From a checkpoint of a small transformer trained on Wikipedia: 12 layers.
Each number is 128 + 32 x the weight over the matrix's rms, rounded and kept within 0 to 255. Layers, rows and columns count from 0.

# layer 9 MLP down (transposed), 192x64, rms 0.101, rows 118-152, columns 0-63
[[130 114 107 140 163 114 152 167 122 122 102 185 122 177 108 163 147  43 132 135 190 132 103 124 105  97 130 142 130 159 168  87 121 137 147 144 154 122 129 157 108 171 113 148 141 143 144  82 113 144 139 150  67 161 119  77 175 124 186 110 107  57 107 109]
 [143 135 124 127 122  96 120 137 123 145 129 108 108 145 164 123 142  89 123 168 159 105  99  95 108 137 120 104  67 113 110 143 167 145 158 152 132 157 137 130 159  86  94 138 125  72 113  72 122 116 181 116 177 144  94 104 147  66 167 124 140 105  45 132]
 [143 131 165 142 113 180 171 135  94 173 151 138 142 142 159  76 108 142 166  90 151 197 142 160 104 154 138 112  80 139 131 100  94  79 163  90  92 138 147  67 100 167  94 153 129 142  62 110  77 144 168 121 138 131 146 184 156 126 130 115 145 141  89 115]
 [131 136  93 124 129 139 147 114 161 133 148 102  81 169  89 144  83 116 211 105 126 133 165  86  83 135 170 158  92 127 113 119 137 121 109 100 117  81 167 164 167  91 154 130 183 115 111 172 150 124  87 137  73 136  80  79 115 113 136 106 167 111 106 146]
 [140 104 152 117 116 125 124 100 150  90 177 141 219 108 178 126  91 106  75 108 131 105 121 162 162 120 120 133 139 189 144  96 179 142 147 124 150 121 128  98 112 120 130 139  90  86 141 134 153 121 147 159 139  63 132 154  91 116 123  96  78 134 104 158]
 [120  88 193 109 177 112 127  35 135 100 146 150 111 149 130 116 109  74  87 104 157 119 151 164 164  64 103  86 100  92  80 166 132 192 111 133 126 148  94  77 122  90  94 121 163 123 167 126  74 134 136 161 129 148 142 126 155 113  91 185 121 139 108 120]
 [ 90 124 156  91 101 120 121  96 107 148 123 122 112  96 181  86 155 132  99 152 104 132 102 106 173 111 119 123 120 153 141  90 154 102  78 172 120  91 141 138 160 178 149  75  90 129 167 115 132 101 132 107 150 101  97 140 127 140 163  72 123  98 111  95]
 [180 134  43  99 122 107 123  88 123  85 146 118 114 116 129 132  78 119 152 112 170 110 146 141 158  87 172 151  92 188 103 104 203  70 105 114  92 145 129 126 192 204 191 100  90 121  64 139 123 191 140 102 147  94 112  63 116 120  97  72 125  93 120 168]
 [149 100  96 102 154 143 162 150 163  90 138 144 182 100 113 123 170  85 115 131  86 169 120 147 122  68  86 123 125 126 180  64 140 132 106 136 101 117  59 106  62 137 128 181 178 119 167 119 135  85 113 153 104 141 121 116 104 125  96 156 138 127 134 159]
 [177 121 106 101 179  77 177 183  70 114 145 130 150 174 102  97 141  96  65 113 119 114 131 143 145 161 157 134 149 122 156 150 124 145 105 150  99  88 145 102  70 169 124 112 146 170 145 109  93 145 157 131  96 150 179  55  98  99 130 169 143 117 146 172]
 [147 126 109 108 103 114 128  87  97 131 128 139  87 152  97 120 161 117 155 107 140 170 173 181 164 142 120 131 127 135 112  98 104 126 166 142 100 195 111 121 149 122 172  92 114 161 135 204 122  89  60 169  62 183 190 154  94 127 119 143 127 159 143 125]
 [215 197 149 115  69 117 115 100 101  29  91 126 103 139 157 115 106 128  90 144 141 142 194 182 137 168  90  73 128 131 100  91  55 155  61 103 144 164 164 105 156 148 150 162  90 113 150 173 155 158 137 115 101 117  92 122  98 105  78 169 190 140 104 128]
 [124  58 129 117 111 148 157 100  96 120 126 187  87 149  98 134 159  69 136 154 151 112 106 134 122 122 140  75 155 126 138 128 169 152 201 135  64  79 161 170 125  96 115  87 115 128 114 163  67 105  91 141 123 101 114 153  57 106  99 174 145 143 116 172]
 [ 68 108 100  71 131 124 106  77 193 104 157 145 146 125 144 148 109 102 159 130 162 134 134 116 101 104  54 111 120 105 153 115 111 143 121 154 165 158 126 107 188 146 161 125 185 110 125  38  89 136 180 111 178 127 164 149  54 139 113 135 106  95 117  88]
 [201 134  93 107 125 174 118 117 112 170 149 186 102 195  86 152 143 130 144 134 140 151 113 111 138 110 159 140 112 153  82 172 157 184 143 135 137 172 107 123 111 109  71 133  82 160 128 105 105 116 145 121 152 150 164  97 147 124 120 157 156 155  86 186]
 [ 59 136  76 104 126 144 147 133  78 195 100  71 143  86 137 156 109 130 176 143  89 142  79  92 108 213 143 137 167  64  96 215  84 116 142 148 121 137 135 147 144 131 170  94 140 145 169 192 163 138 106 131 120 143 130 117 127  92 126 126 155 103 101  67]
 [138 112 178 187 120 130 117 116 103  81  81  80 160 155 116 148 122  77 166 121 103 107 115 164 159 136 126 113 154 159 109 136 105 154 131 102  73 172 112 139 141 108  95 140  42 134  98 152 139 144 126 135 106  81 136 112 154 164 131 105 158 149  94 186]
 [157 152 155 116 164 106 124  77 148 144 129 163 103 172  56 141 112 114 130 138 130 120 149 141 120 165  91 107 113 125  95 136 130  88 131 146  90 144 132 144 171  77 125 172  56 164 179  40  80 178 130 107  95 126 164 175 195 135 176 140 152 141  50 120]
 [ 57 133  89  85 130  80 154 118 149 150 141 159 114 111 115 126 150  75 130 135 142 110 158 133 151 101 100 143 118 125 132 119 117 100 156 138 194 142 144 118  98  99 177 138 107 147  95 123 178 171 161 132 111  59 142 135 138  74 112 158 143 187  68  90]
 [167 103 122 105 149  18 164  82 154 133 155 167 142  96  65 111  95 119 112 146 137 106 108  81 143 101 141  68 160 145 123 104 111 158 157 131 180 111 156 105 146 214 102 135 163 124 168 105 104 118 215 123 105 162 109 126 120 126 134 163 122  40 122 154]
 [ 39 135  82 180  91 138 152 114 148 103 176  87 226  91 110 132 121 102 161 113 119  79  92 108 107  51 169 150 128 186 195 119  89 120 119 154 114 109  78 134 161 118 125 109 114 102 104 210 172 108 143 184 155 152  82 169 132 135 116 136  99 140 178 137]
 [ 90 111  79 116 150 112  73 101 101 135 140 159 198 152 180 163  79 145 200  73  87 120 136 144  79 119 127 119  82 135 149 121 165 150  55 108 162 138 127 154 139 138 234 139  74 121 186 119 116 103  78 144  72  94 145 154 138  93 147 126 142 145 132 159]
 [192 165 117 143 109 164 168  62 127 145 163 131  93 135 129  74 159 146 151 118 128 133 164 111  64 144  99 141  76 124 121 144 113 127 125 139  88 113  70 118 140 100 182 184 142 146 151 135 135  78 161 119 127 168 134 174 144 133 136 128 127 110 125 139]
 [119 124  87 136 142 129 119 190 132 171 142  56 128 102  92 106 108 116 134 149 158 112 121 116  89 140 153 113 139 118 153 129 113 153 130  54  41 111 141  68 118 125 116 121  72 175  78 161  91 122  82 143 132 132  84 108 102 109  99 151 115 112 160 103]
 [123 162 134 175 175 184 124 156 110  60 158 110 157 134 133 115  97 108 167  83 182 104 128 146 120 131 189 114 173 172 112 140 163 129 156 106 114 101 144 163 145  89 107 141 144 153 137 105 109 131 134 101 151 166 124 140 109 102 141 134 158 144 203  82]
 [110 114 159 181 134 131 149 126 162 131 131 155 171 136 172 139 137 115 117 152 112 144 127 116  98 121 124 146  90  92  24 103  95 113 100 133 158 107  91 136 121  85 125 117 123 128 167 157 111 108 149 148 144 199  82 161 165  78 123 120 127 126  98 146]
 [164 125 137 129 156  31 167 161 130 127 117 109 147 106  54 108 162  74 168 133 108 151 151 122  94 169 111 120 119 119 109  91  91 135 122 112 131 105 118 174 132 208 100 145  37 101  91  99 113 138 155 153 120 138 167 143 140 116 172 147 105 172 127 130]
 [111 107 104 199 138 119 128  97 121  72 170 159 194  95  86 156 151 116 123  95  97 168 138 163 152 111 105  97 141 120  81  88  95 125 139  76  71  75  99 157 214 183 129 129 150 153 169 168 193 113  93 142 104 140 103 189 117 125 177  79 147 110 138 138]
 [148  74  90  79  79 137  90 137 134 113 100 146 111 168 156  84 103 124 122 149 136 158 192 168 107 153 144 148 133 139 122 139 149 116 184 158 124 141 135 105 117  88  81  84 147 133 124 154 117 178 150 101 135 190 123  81 132  90 102 126 112  96 109 126]
 [ 54 143  97 139  74 133 143 123 142 103 138 121 190  97 137  52 117 142 171  85  59 111 107 106 121 135 138 118 150 110 152 130 101 119  97 160 107  99 166 176 145  89 155 130 113 108 126 102 188  97 139 122 132  87 126 172 127 113 157  96 110  93 119 132]
 [ 91 127 161 178 150 150 164 142 177  70  77 143 164 117  85 172 101 125 119 149 177 135 111 100 122 134 107 109 122  92  51 136  75 124 116 118 179 118  86 151 116  83 149 169 110 145 199  81  86 118 124 181  91 198 128 155 109 120 190 155 177 123 118 130]
 [153 121 165 120 128  88  62 141 167 168 129 152  75 163 125 125 100 128 152  96 154 152 133 126 119 148  70 119 156  97  87 111 137 108 114 116 122  88 144 153 177  96  82 163 118 125 124 175  99 149 123 116 141 106 138 119  82 170 131 193 131 133  63 133]
 [143 103 130 128 109  96  80 127 195 148 120 184  82 124 149 116 147 120 168 163 128 170 178 157 160  57  69 143 120 157 141  99 157 149 158 105 117  89  83 120 147 162 161 101  48 111 125 127 170  58 132 168 145  64 140 142  98 123 121 128  87 125  77 105]
 [122 118 126 190 133 133 149 139  97 147  93  97 138 148 107 109 179  90 164  85  92 124 103  99 154 107 112 220 162 120 106 136  87 115 131 131  70 101 167 156 119  99 146 128 101 160 100 114 149  74 127  99 126 130 129 111 190 103 199 165 202 130 128 127]
 [127 126 198 143 107 123 122 140 111 138 113  89  97 124 112  96 117 160 126 153  67 175 110  68 164 120  73  78 107 115 177  82 107 155 204 104 164 153 130  94 120 180 120 113 171 127 123 135 155 143 147  81 106 173 121 126 108 151  64 142 145 128 166 138]]
# layer 9 MLP gate, 192x64, rms 0.1, rows 119-153, columns 0-63
[[149 131 154 144 159 164 188 120 152 154 152 101 130 135 112 115 149 111 147 119 141 134 137 115  54 110 113 176 121 145 147 127 106 107 119 101 101 116 124 139 145 165 158  98 194 119 152  72 133 125 101 122 152 121 119 131  71 148 106  50 165 141 160  53]
 [128 189 145 113 151 188 166 133 137 158 130 141 202  89 179 192 143 168 106 153 119  80  74 130 130 185 147 123 117 175 105 105 160  83 118 131 170 138 190 111 130 121 142 159 121  94 115  89  80 106 128  98 147 128 150 183 137  94  78  99 116 142  99 179]
 [ 96 116 158  78 139 143 114 119  91 129  70 194 147 136 139  99 154 127 111 204 159 113  82 166  97 132 101 152 107  98 112 120  89 136 159 148 168 149 144 128  98 167 124 139 123 186 167 130 117 117 185 144 142 174 187 167 178 141 161 147 132 170 146 169]
 [106 110 157 120 161 133 135 169  89  44 138 136 114 139 120 104  87 146 104 172 116 122  96 112  72 152  84  84 119 155 129 114 137 140 158 175 147 154 103 154 107  80 133 127 166 114 109  98 174  90 175 156 132 124 134 110  96  87 167  70  98 152 125 185]
 [136 131  44 128 172 108 153  77 118 118  93  68 151 126 168 158 120 169 115 120  87 193 147 108 119 132 137 189 168 123 120 130 177 143 159 106 164 138 134 173 108 110 132 116 148 138 105 140 123 161 122 134  91 122 100 121 106 149 137  64  73  85 116 136]
 [137  97  92 131  97 199 123 156 115 128  77 189 127 157 123 165 118 113  71 156 197 142 140 166 105 118 140  76 119 177  86 135 109 194 133 132 136  65 146 152 153 188  68 157 149 168 121 199  80 129 127 132 144 167 171  92 150  60 110 111 134 165 133 145]
 [136 145 173 176  90 150 183  98 101 127 134  52 122 101 148 122 166 125 159 171 119 152 154  83  78 107  64 146  77 112 158  94 126 114  97  97 157 144 158  84 111  92  98 106 117 142 140 137 112 145  63  96 169 120 158  98  95 111 128 135 159 174 162  64]
 [112  65 155  89 115 124 140 200 113  99 103 167 152 111 119 132 146  96 185 152 116 158  94  90 159  81 146  90 124  70 109 147 116  78  88 107 119 117  99 121 145 160  90 108 167 136 122 122 106 105 114 124 143 149 136 145 131 112  89 122 109  95 120 162]
 [141 147 151 147 149 148 126  91 118 138 130 176 214 128 164 113 153 117  58 138 113 107 138 195 137 106 112 111  58 101 118  89 140 180 116 111 138 110 134 174 145 159  56 106 168 153 120  90 126 176 142 137  75 148  82 168 156  97 114 136 112  79 117 124]
 [103 105 163 116  90 108  89 144 132 138 118 124 115 116 162 106 123 131 136 114  98 131 107  93  66 107 106  90 105 149 214 114 147 160 171 100 129  42 116 136 124 167 122 155 133 182 119 143  70 154  87  86 187 104 138 141 114 110  91 109 157 122 128 121]
 [176  71 171 132 108 117 180 112  53 100 149 108 219  91 164  74 131 179 118 165 144 141 123 177 108 156 114 142  98 105 125  89 183  95  66 162 133 148  91 113  97 137 110 118 167 165 116 128 103 130 153  96 125 156 109  83 134 165 161 195 110 116  86 107]
 [ 75 114 119 124 147 181 146  82  75 138  75 131 192  79 158  90 146 143 113 120 191 176 123 124 110 143 164 140 211 180 165 107 169 184 168 140 134 132 116 163 136  78 148 113 186  71 158 125 116 184 206  83 127 114 130 127 119 171 179 147 119 172 116 130]
 [144 131 147 126 150  99 109 152  61 112 144 144 166 183 119 120 133  74 179 148 104 104  87 131 150 147 150 130 116  97 143 153 126 131 130 101  91 146 100  91 151 143 110  98  91 170 198 185  98 149  99 161 101 164 151  97 116 120 162 146 146 176 136  93]
 [115 120  73 105 147 176 120 168 169 143  82 143 123  84  62 120 119 160 148 120 150 151 101 137 104 148 133 107 131 145 158 128 128 179 111 115 125 114  95  59 178 122 100 187  65 128 151  39 148 161  75 150 139 130 109 165 128  95 130  71 112 139 123  99]
 [110 130 117 129 135 158 117 168 135 153 129  94  67  88 157 101 113 146 128 157  93 135  97 135 105 152 149 106 132 123 108 217 104 137 115 151  98 162 130 133 120 125 161 108 142 114 157  96 181 146 120 142 118  98 170 150 140 106 135 147 147  81 100  92]
 [136 130  98  99 121 131 119 116 116 175  74 129 128 132 192 143 105 135  98 168 115 101 141 159 157 108 123 104 185 138 135 162 131 101 163  97 150 131  90 114 121 140 173 141 166 146 121 109 129 113 118 172 146 163 179 172  86 149 124 131  61 106 172 128]
 [117 167 151 138 113 110 140 132  89 131 169 103 127  36 198 132 109 156  95 106  97 126 109 137  99  85 147 126 103 131 116 108 151 116 176  98 129 102 113 119 107 141 110 124 160 155 125 131 157 126  92 140  97  98 147  87 105  65 153 124 139 105 171 176]
 [134 199 124 144 120 220  81 137 151 144  93 176 185 155 156 124 151 139 144  82 154 149  92 141 129 135 136 130 136 118  84 107 103 156  84  88  80 134  98 112 145 116 176 170 103 113 134 170 126 152  81 122 117 140 170 153 174 127 192 138 112 119 146 144]
 [137  93 144 135 146  98 188 106 143 161 129 112 127 106 142 130 121 168  70 112 130  74  80 147 166 171 167 130 135 150 168  84 120 142 124  98 135  74 142 107 221 121  90 100 114 146 210 175  50 170 165 110 142 156 190 143  73 108  96 124 132 135 195 161]
 [112 170 120 160 159 161 172  80 111 138 130 161 143 193 154 137 130 181 106 132 137 124 192 151  50 136 129 177  87 129 212 171 151 117 168 156 126  97 117 127 153 112 101  73 141 164 142 171 121 152 168 109  80 133  95 149  98 145  49 162 140 164 170 137]
 [107 157 103 132 132  57 156 166 120 146 126 124 117 154 135 122  53 144 144 157 146 143 179 112 125 120  87 105  75 130  84 107  59 191 111 136 174 159 152 139 112 104  81 178 130 166 166 159 124 146 123  72 125 167 155 111 119 124  60 137 114 130 123 146]
 [131 148  99 122 124  79 139 127  91  92  76 112 104 127 131  97 104 140 138 127 124 154 121 126 163  95 131 101  97 137 180 147 131 127  91 113 127 159  44 211 150 164 146 161 154 133 109 173 135 119 102 151 165  94  80 147 228 123 134 131 145  66 130 135]
 [114 116  87 109 167 123 189 104 122 171 130 133 195 129 170 133  70 165  89  34 108  83 141 182 121 128 109 165 108 138 118 113 118 195 184 129  80  99  88  69 112 124 112  80 123 176 179 142 129 106 144  98  66 156 115 164 153 110 158 141 150 135 149 141]
 [109 125 167 170 124 139 172 112 143 136 129 142 122 117 151 150 138 171 127 125  61 132  79 155 126 201 120  94  96 150 119  79 103 158 178 142 140 166  55 153 138 153 136  99  90 107 113 138 103  90 149 122 104 115 121  97 138 159 153 182  98 120  90 173]
 [137 143 184 131 104 101  76 151 150 208 108 150  46 169 125 173 126 142 111 119 141 181 106 164  76 164 107 111 111 146 114 143 101  95 113 141 158  61 161 130 200 143  66 117 162 128 125 129 147 100  51 118 113 130 112 134 147 165  69 152 103 148 141 152]
 [121 156 159  75 123  85 114 176 170 111  94  50  97 161 116 187 167 103 144 141 129 160 147 126 100 160  91  79  96 171 137 134  89  97 165 105 166 130 127 125 121 120 160 121 112 150  84 101 157 122  64 131 157 110 151 132 103 132 154 106 168  98 151 143]
 [ 91 191 160 161 174 134 117 115 120 168  89 141 218 144 162 106 123 113 115 180 121  96 173 123  95 159 138 237 115 127  99 128 118 149 173 125 112 202 139 158 140 149 122 124 144 106 109 149 129 137 102 126 174  73  72 133 164  83 174 115 109 135 153 121]
 [ 97 147 129 170 163 100 127 168  89 181  60 135  75 115 151 132 153 136 108  70 121 137 123 114 151  96  99 103 190 140 159 181  79 166 128 132 100 140 107  88 100 117 133 106 159  43 127 104 126 106  95  97  77  76 135 147 145 133 174 111  94  86 154 141]
 [137 144 138 159  79 115 136 100 140 159 128 110  69 138 120 108  75 114 158 113  69  90 129 181  80 138 179 168  97 110 165  46  79 103  40 119 129 179 134  99 160  90 102 146 128 119 143 125 175 176  92 116 104  95 117 165 133 133 145 133 153 153 178 130]
 [ 86 140 166  92 162 111 100 143 142 104 102 122 172  89 144  59 151 173 183 101 160 125 192  87  96 160 124 187 177 109 165 149 147 148 161 154 150 157  99 150 134 134 149 148  79 151 119 154 152 144  79 109 112  83 121  94 144 126 228 158 141 149 108 208]
 [154 135 140 148 122 100 117 155 160 120 114 145  91  86 176  71 146 122  97  75 148  77 148 105  96 159 108 137 198 100 171 138 144 169 158 163 145 175 147 145 115  98 108 109 102 168 131 142  71 147 141  51 140 125  39 160 141 111 105 158 151 178 135  94]
 [145 160 147 135 170 162 148 134 162 151 121  82 118  85  84 139 162 194 122 123 146 159 126 170 141 159 180 188 137 157 153 167  94 134 122 157 120  80 163 106 132 100 148 163 171 104 133 138  75 143 120 132  94 126 111 136 164  78 136 120 164  79 107 155]
 [154 143 132 156 101 125 103  60 137 144 193 108 153 183 122 181  76 169 145 177  87 147 107 172 173 174 109  83 101 152 146 108 127 194 151 144 160 189 166  95 138 138 147 192 183 109 126 128  98  55 118 133 141 139 160 130 141 136 127 159 189 131 144 170]
 [160 183  48 112 138 172  70 127 134 188 143 124 142 120 124 119 157 121  33 104 122 110 151 145 101  96 172 168 161  91 111 113 206 134  65 130  91  91 160 148 118 104 159 135 143 115 109 133 141 135 136 157 155  94 123 157 179 169 176 125 128 173 110 139]
 [103 187 177 155 167  97 118 109 112 149 109  99 177 130 126 114 132 153  89 181 101  48 109 134 123 114 112 180  92 119 156 164  89 146 130 164 135  81 102 126  79 104 170  80 102  68 218  88  96 149 189 147 147 155 169 135 147 184 158  97 142 124 111 139]]
# layer 9 MLP up, 192x64, rms 0.101, rows 119-153, columns 0-63
[[125 108 117 152  72  82 121 188 157 132 160 116 157 153  91  87 133 113 102  68 105 104  80 142 131 149 111 192 110 129 117 126 159 125 143  99 127 141 151 190 123 186 131 101  84 106 147 108 109 168 107  91 143 176  89  92 148 140 158 156 152 156  71 139]
 [136 218 104  76 144 177 129 105 152 135  71 181 202  61 128 147 167  84 129 181 172 158 157 200  84 158 160 126 154 132 152 105 111 140 140 137 109 140 156 104 168 105 125 150 139 155 105 112  95 168 138 123 106 152 185 124 132 100 143 114 148 137 131 138]
 [154  66 156 134 123 147  88 131 107 140  98 141 130 138 154  99  94 145 120 112 121 131  76 107 106 168  80  78 168 123 105  72  90 191 192 113 126 109 102 145 138 125 158  93 115 152 150 100  75 153 151 115 124 140 161 114  69  87 111 129  82 144 150 163]
 [107 137 130  94 158 115 160 107 116  98  93 120 158 129 181 134 147 114 142 129 101 123 142 102 154 118 114 122  85 172 145 189 114 133 101  71 126 119 175 109 112 164 170 184 169 173 111 171 128  80 114 124 116 114 151 120 192 157 122 164 172 127 153  68]
 [138  70 151 106 129 106 108 110 161 129 122  79  74 126 131 176 151 133 142 182 161 122 128  87 112 150 134 122 126 196 143 159 111 158 103 101 141  83 129 181  84  78 151 182 152 102  70 112 103 109 138 137 140 166  84 128 165 103  87  83 128 122  97 230]
 [154 130 110 163  84  94 101 203 169 117 112 103 119 178  91 107  54 135 150 115 141 103  91 118  79 161 129 144  94 120  78 108 107 119 129 178 191 136 110 172 141 124 105 208 131  96 149 120 164 111 116 140 123 133 128 121 119 136 160 117 197 123 180 118]
 [198 152 150 203  92 109  97 118  85  79  84 133 134 166 151 137 118 122 131 136 188 127 145  87 168  74  97 176 129 211 195 143  93  89 116  91 165 123  87 121  99 121  96  71 181 193 153 120 172 113 145 123 112  80 133 133 114 170 163 102 129 155 108 113]
 [124 143 151 174 119 100 160 147 107 113 116 107 108 119 100 136  92 182 124 181 169 131 164 105 148 164 154 113 139 131 103 156 127 159  92 104 127 161 159 116 108 142 133 147 123 159  67 109  97 146 120 161 122 109 140 126  93 109 117 124 131  98 126  89]
 [ 91 168 166 145 107 139 113 180 106 115 112 125 171 150 150 100 141 168  92 125  93 153 153 170 165 103 129 127 114 142 127 159 143 111  62 106  84 111 150 127 124 138  68  99 160 138 156 155 116 147 141  56  81 165 117 150 134  60  97  91 189 125  53 124]
 [124 130 111 113 186 167 145 165 132 120 112  84 167 117 116 161 136 126 191 138 127  66 175 147 131  96 110 168 140 168  70 151 133  98 114  79 118 110  85  88 176 127 133 198 118  89 116  96 116 140 165 103 105 116 101 160 119  61 122 100 111 153  79 101]
 [ 62  95 101 108  67  59  92 125 175 150 162 161 186 188 130 171 165 117 162  84 161 199 108 186 177 130 131 112 138  98 110  56 147 157 122 144  94 165  98 136 152 138 185 130 141  66 128 165  81 156 151 157  75 142 130 151 136 125 173  86 150 109 181 172]
 [106 129 129 127  93 149  98 194 165 162 102 114 123 113 131  99 162 148 104 179 180  31 117 131 182 195  86 129 168 101 143 160 165 137 101 108  87 121 110  91 148 165 111 139 101  46 142  97 114 185 136 124  89 154 173  97  83 141 139 144 165 153 139 117]
 [155 102 125 128 136 127 124  83 107 150  92 160 104 146 102 139 130 173 119 106 132 128 175 150 180 133 190 131 136 127  74 156 116 125 140  71  76  80 109 152 148 109  93 117 182 124 113  64 162 107 185 187 100  70 114 141 148 112 125 124 115 117 106 160]
 [126  85 152  75 146 108 151 113 132  79 134 142  99 106 105 112 141 129 132 107 128 171  95 127 130 107 141  80 107 164  98  84 151 111 117 133 188 124 126 169 115 157  57 177 115 178 155 176 129 172 138 177 164 106 114 134 135 122  93 138 125 130 124  25]
 [121 142 153 134  84 124 130 124 193 100 154 128 181 133 151 130 103 140  98 154 165 124 144 137 114 131 116  98  98 121 170 132 110 158  86 146 140 148  99 134 118 109 137 140  80 120 160 161 122 125 116 114 125 115 203 103 158 128 146 153 114 127 127 104]
 [ 82  93 128 110 131 154  97 107 178 138 147 159  85  90 144 178 130 114  98 128 160 119  70 117 108 176 117 163 111 127 130 140 112 119 108 130  88 122 119 129 139 120 159 108 171 142 126  97 166 139 179 154 109 118  84 122 101 107  62 138 110 139 107  84]
 [142  86 180 103 139 149  72  87 113 137 107 180  78 101  94 110 118 127 133 160 157 105  84 131  94 116  92 135 131 100 142 112 124  53 106 129 109 106 176 141 133 112 104 150 123 143 107 103 168  95 131  95  93 105 137 189 116 124 116 146 112 106  77 117]
 [ 89 159 160 100 205 161 178 122 144 102 145 135 102 131 108 181 169  60 147 103  88 133 128 112 112 108 134 123 123 134 123 147 122 100 148 112 107  79 103  81 167 155 134  89 142 125 141 131 127 158  67 101 129 148 127  98  83 124  72 105  85 127 126  96]
 [138 173  61 134 166 183  84 126 191 169 155 128 194 101 124  96 139 152 146 137  84 174 171 152  72 110 185  90 110 139 132 106  81 165 136 115 140 134 198 118 179 131 140  43 182 180 128 143 138 151 138 130  80 108 123 190 156  92  96 116 145  74  84 104]
 [112  96 153 220 127 188 140  99 145 116  56 159 144  79 138 145 149  91 159 112 111 119  91 129 138  94 145  67 170 166 120  64  83  89 133 150 147 112 201 159 138 107 124 149 111  67 180 132 235 148  94 166  82  96 128  86 101 124 104  66 157 105 121 228]
 [186  75 166  71  85 178 126 136  96 138  91 214  89 104 137 167 106 135 125 145  61 143  90 153 114  49 167  96 139 107 159 163 144 162 100 126  96  70 129 103 174  92 214 110  71  64 142  62 191 199  98 171 174  89 115 120 140 130 165 134  97 126 147 148]
 [103 130 140 110 102 155 175 214 112 110 127 175 150 129  91  89 102 126 147 157 155 161 113 157 110 123 144  87 159 143  98 129 161 136 113  86 141 108 146 184  88 188 111  50 163 123  80 120 133 159 143 110 140  95 145 111 138 139 107 157 105  77 138 119]
 [119 128 136  96 163 106 183 100 124 119  72 134  74 157 174 147 187 112 153 171 151 155 135 115 139 130 179  51 141 138  76 144 108 146 148 117  86 112 176 140 166 155 146 117  99  77 132 165  44 150  81 139 155 154 157 148  92 112  90 144 107 162 144 162]
 [138 115 115 109 138 104 107 164 157 146 122 162 103 108  92 159 124 110 163 145 152 161 139 122 138 131 125 166  79  93 177 187 133  77 169 168 143  86 141 119 145  99  86 148 147 109 114 156 103 124 168 122 101 154 111 140  95  93  50 152 138 115 125 179]
 [201  82 147 137 169 182 118 134  81 162 139 111 198 118  98 115  96  66 133 140  91 148 121 124 163 137 157 115 139  93  98 151 163  80 106 126 102 149 102 122 104 145 128 107 138 117 104 106 189 116 123 132 115  87 112  98  86  67 136 133  82 183 118 119]
 [149 130 160 173 132 176 129 155 141 129 166 124 178 123 108 145 133 135 153  97 145  93 121 126  98 137 184 162  77 126 143 173 157  75 151 113 189  93 160 121 102 107 123 111 110 109 144 125 174 169  88 109 107 145  95  84 132 122  19 171 134 143 149 125]
 [167  84 124 101 148 180  99 171 119 193 142 136 121 171 149 130 115 113 185  36  80 175 112 117 130 128 141 153 205 143 148  84 183  89 121 113 150  95 141 124 117 172 168  64 127 148 114  72 167 149 101 123  96 175 115 167 109 106 113  48 108 128 165 130]
 [ 75  76 183 162 100  67 141 125  66 144  64 149 132 137 114 125 122  98 104 101 140 147 139  96 167 104 104 125 117 147 133 115  98 116  94 120  79 152 119 130 102 148 111 142 104 128 120 125 135 105  87 184 143  76 136 147 141 123 125 118 116 140 119 147]
 [109 140 152 127 183 108 142 104 132  99 159  80 147 138  90 114 121 118 153 181 175 203 161 145 149 145 102 158 150 128 140 100 153 132 137 152 109 191  90 131 148 146 143 110 131 107 143 148 134 158 128 165 129 172 119  84 101  96  81 132  84  95 114 122]
 [157 114  54 140  99 123 104 148 173 116 150  98 144 124  76  77  65 115 138 103 102 179  77 102 170 108 107 165  83 104 171  93 113 104  78 183 171  93 124 119 159  99 150 183 120  93 138 130 158 163 121  60 187 127 127 158 128 166 194  70 142  92 142 106]
 [ 97 151  70 152 145 125 144  92 130 147 149 158 176 190 102 184 119 146 112 159 108  96  56 173 155 104 145 138 153 174 160 141 150 135 147 148 101 134 113 126 128 119  90 129 130 126 123 151  61 112 104 130 137 136 140 212 143 139 101 125 125 146 130  90]
 [146 118  93 125  94 135 104 151  94  83 148 180 134 147 138 167 134  87  80  91 126 165 122 156 137  95 123 103 153 138 100 105 106  63  66 161 102 120 148 148  88 158  85 106 110 138 159 133 100 149 159  92 129 107  91 187 133 104  57 155  85 161 105 123]
 [139 121 186 153 141  63 173 115 104 111  95 115  90 158 129 126 106 145 185 111 168  67  90 127  97 159 205 131  90 170 132  78 119 164 145 106 188 163 121 101  99 106 145 166 160 109  67 139 165  86  96 130 127 109 159 130 187  86 121 165  98  86 125 144]
 [173  92 156 132 145 166 151  82 143 118 120 115 127 155 197 123 140 100 147  94 151 141  91 113  71  95 151  77 127 141 130 106 119  75 190  92  90 137 121 115 206 152 143 132 148 175 129 124 174  70 160 143 100 201 179 156 128 102 134 181 135 113 157 156]
 [ 83  78 152 185 114 105  94 127 114  86 114  76 146 220 138 171 122 169 124 135 138  92 142 134  93 115  85  93 123  89 149 146 139 163 140 142 164 130 181  74  97 154 151 115  75 175 197 130  96 125  77 142 145 146 141 112 100 149 189 141 131  81 133 141]]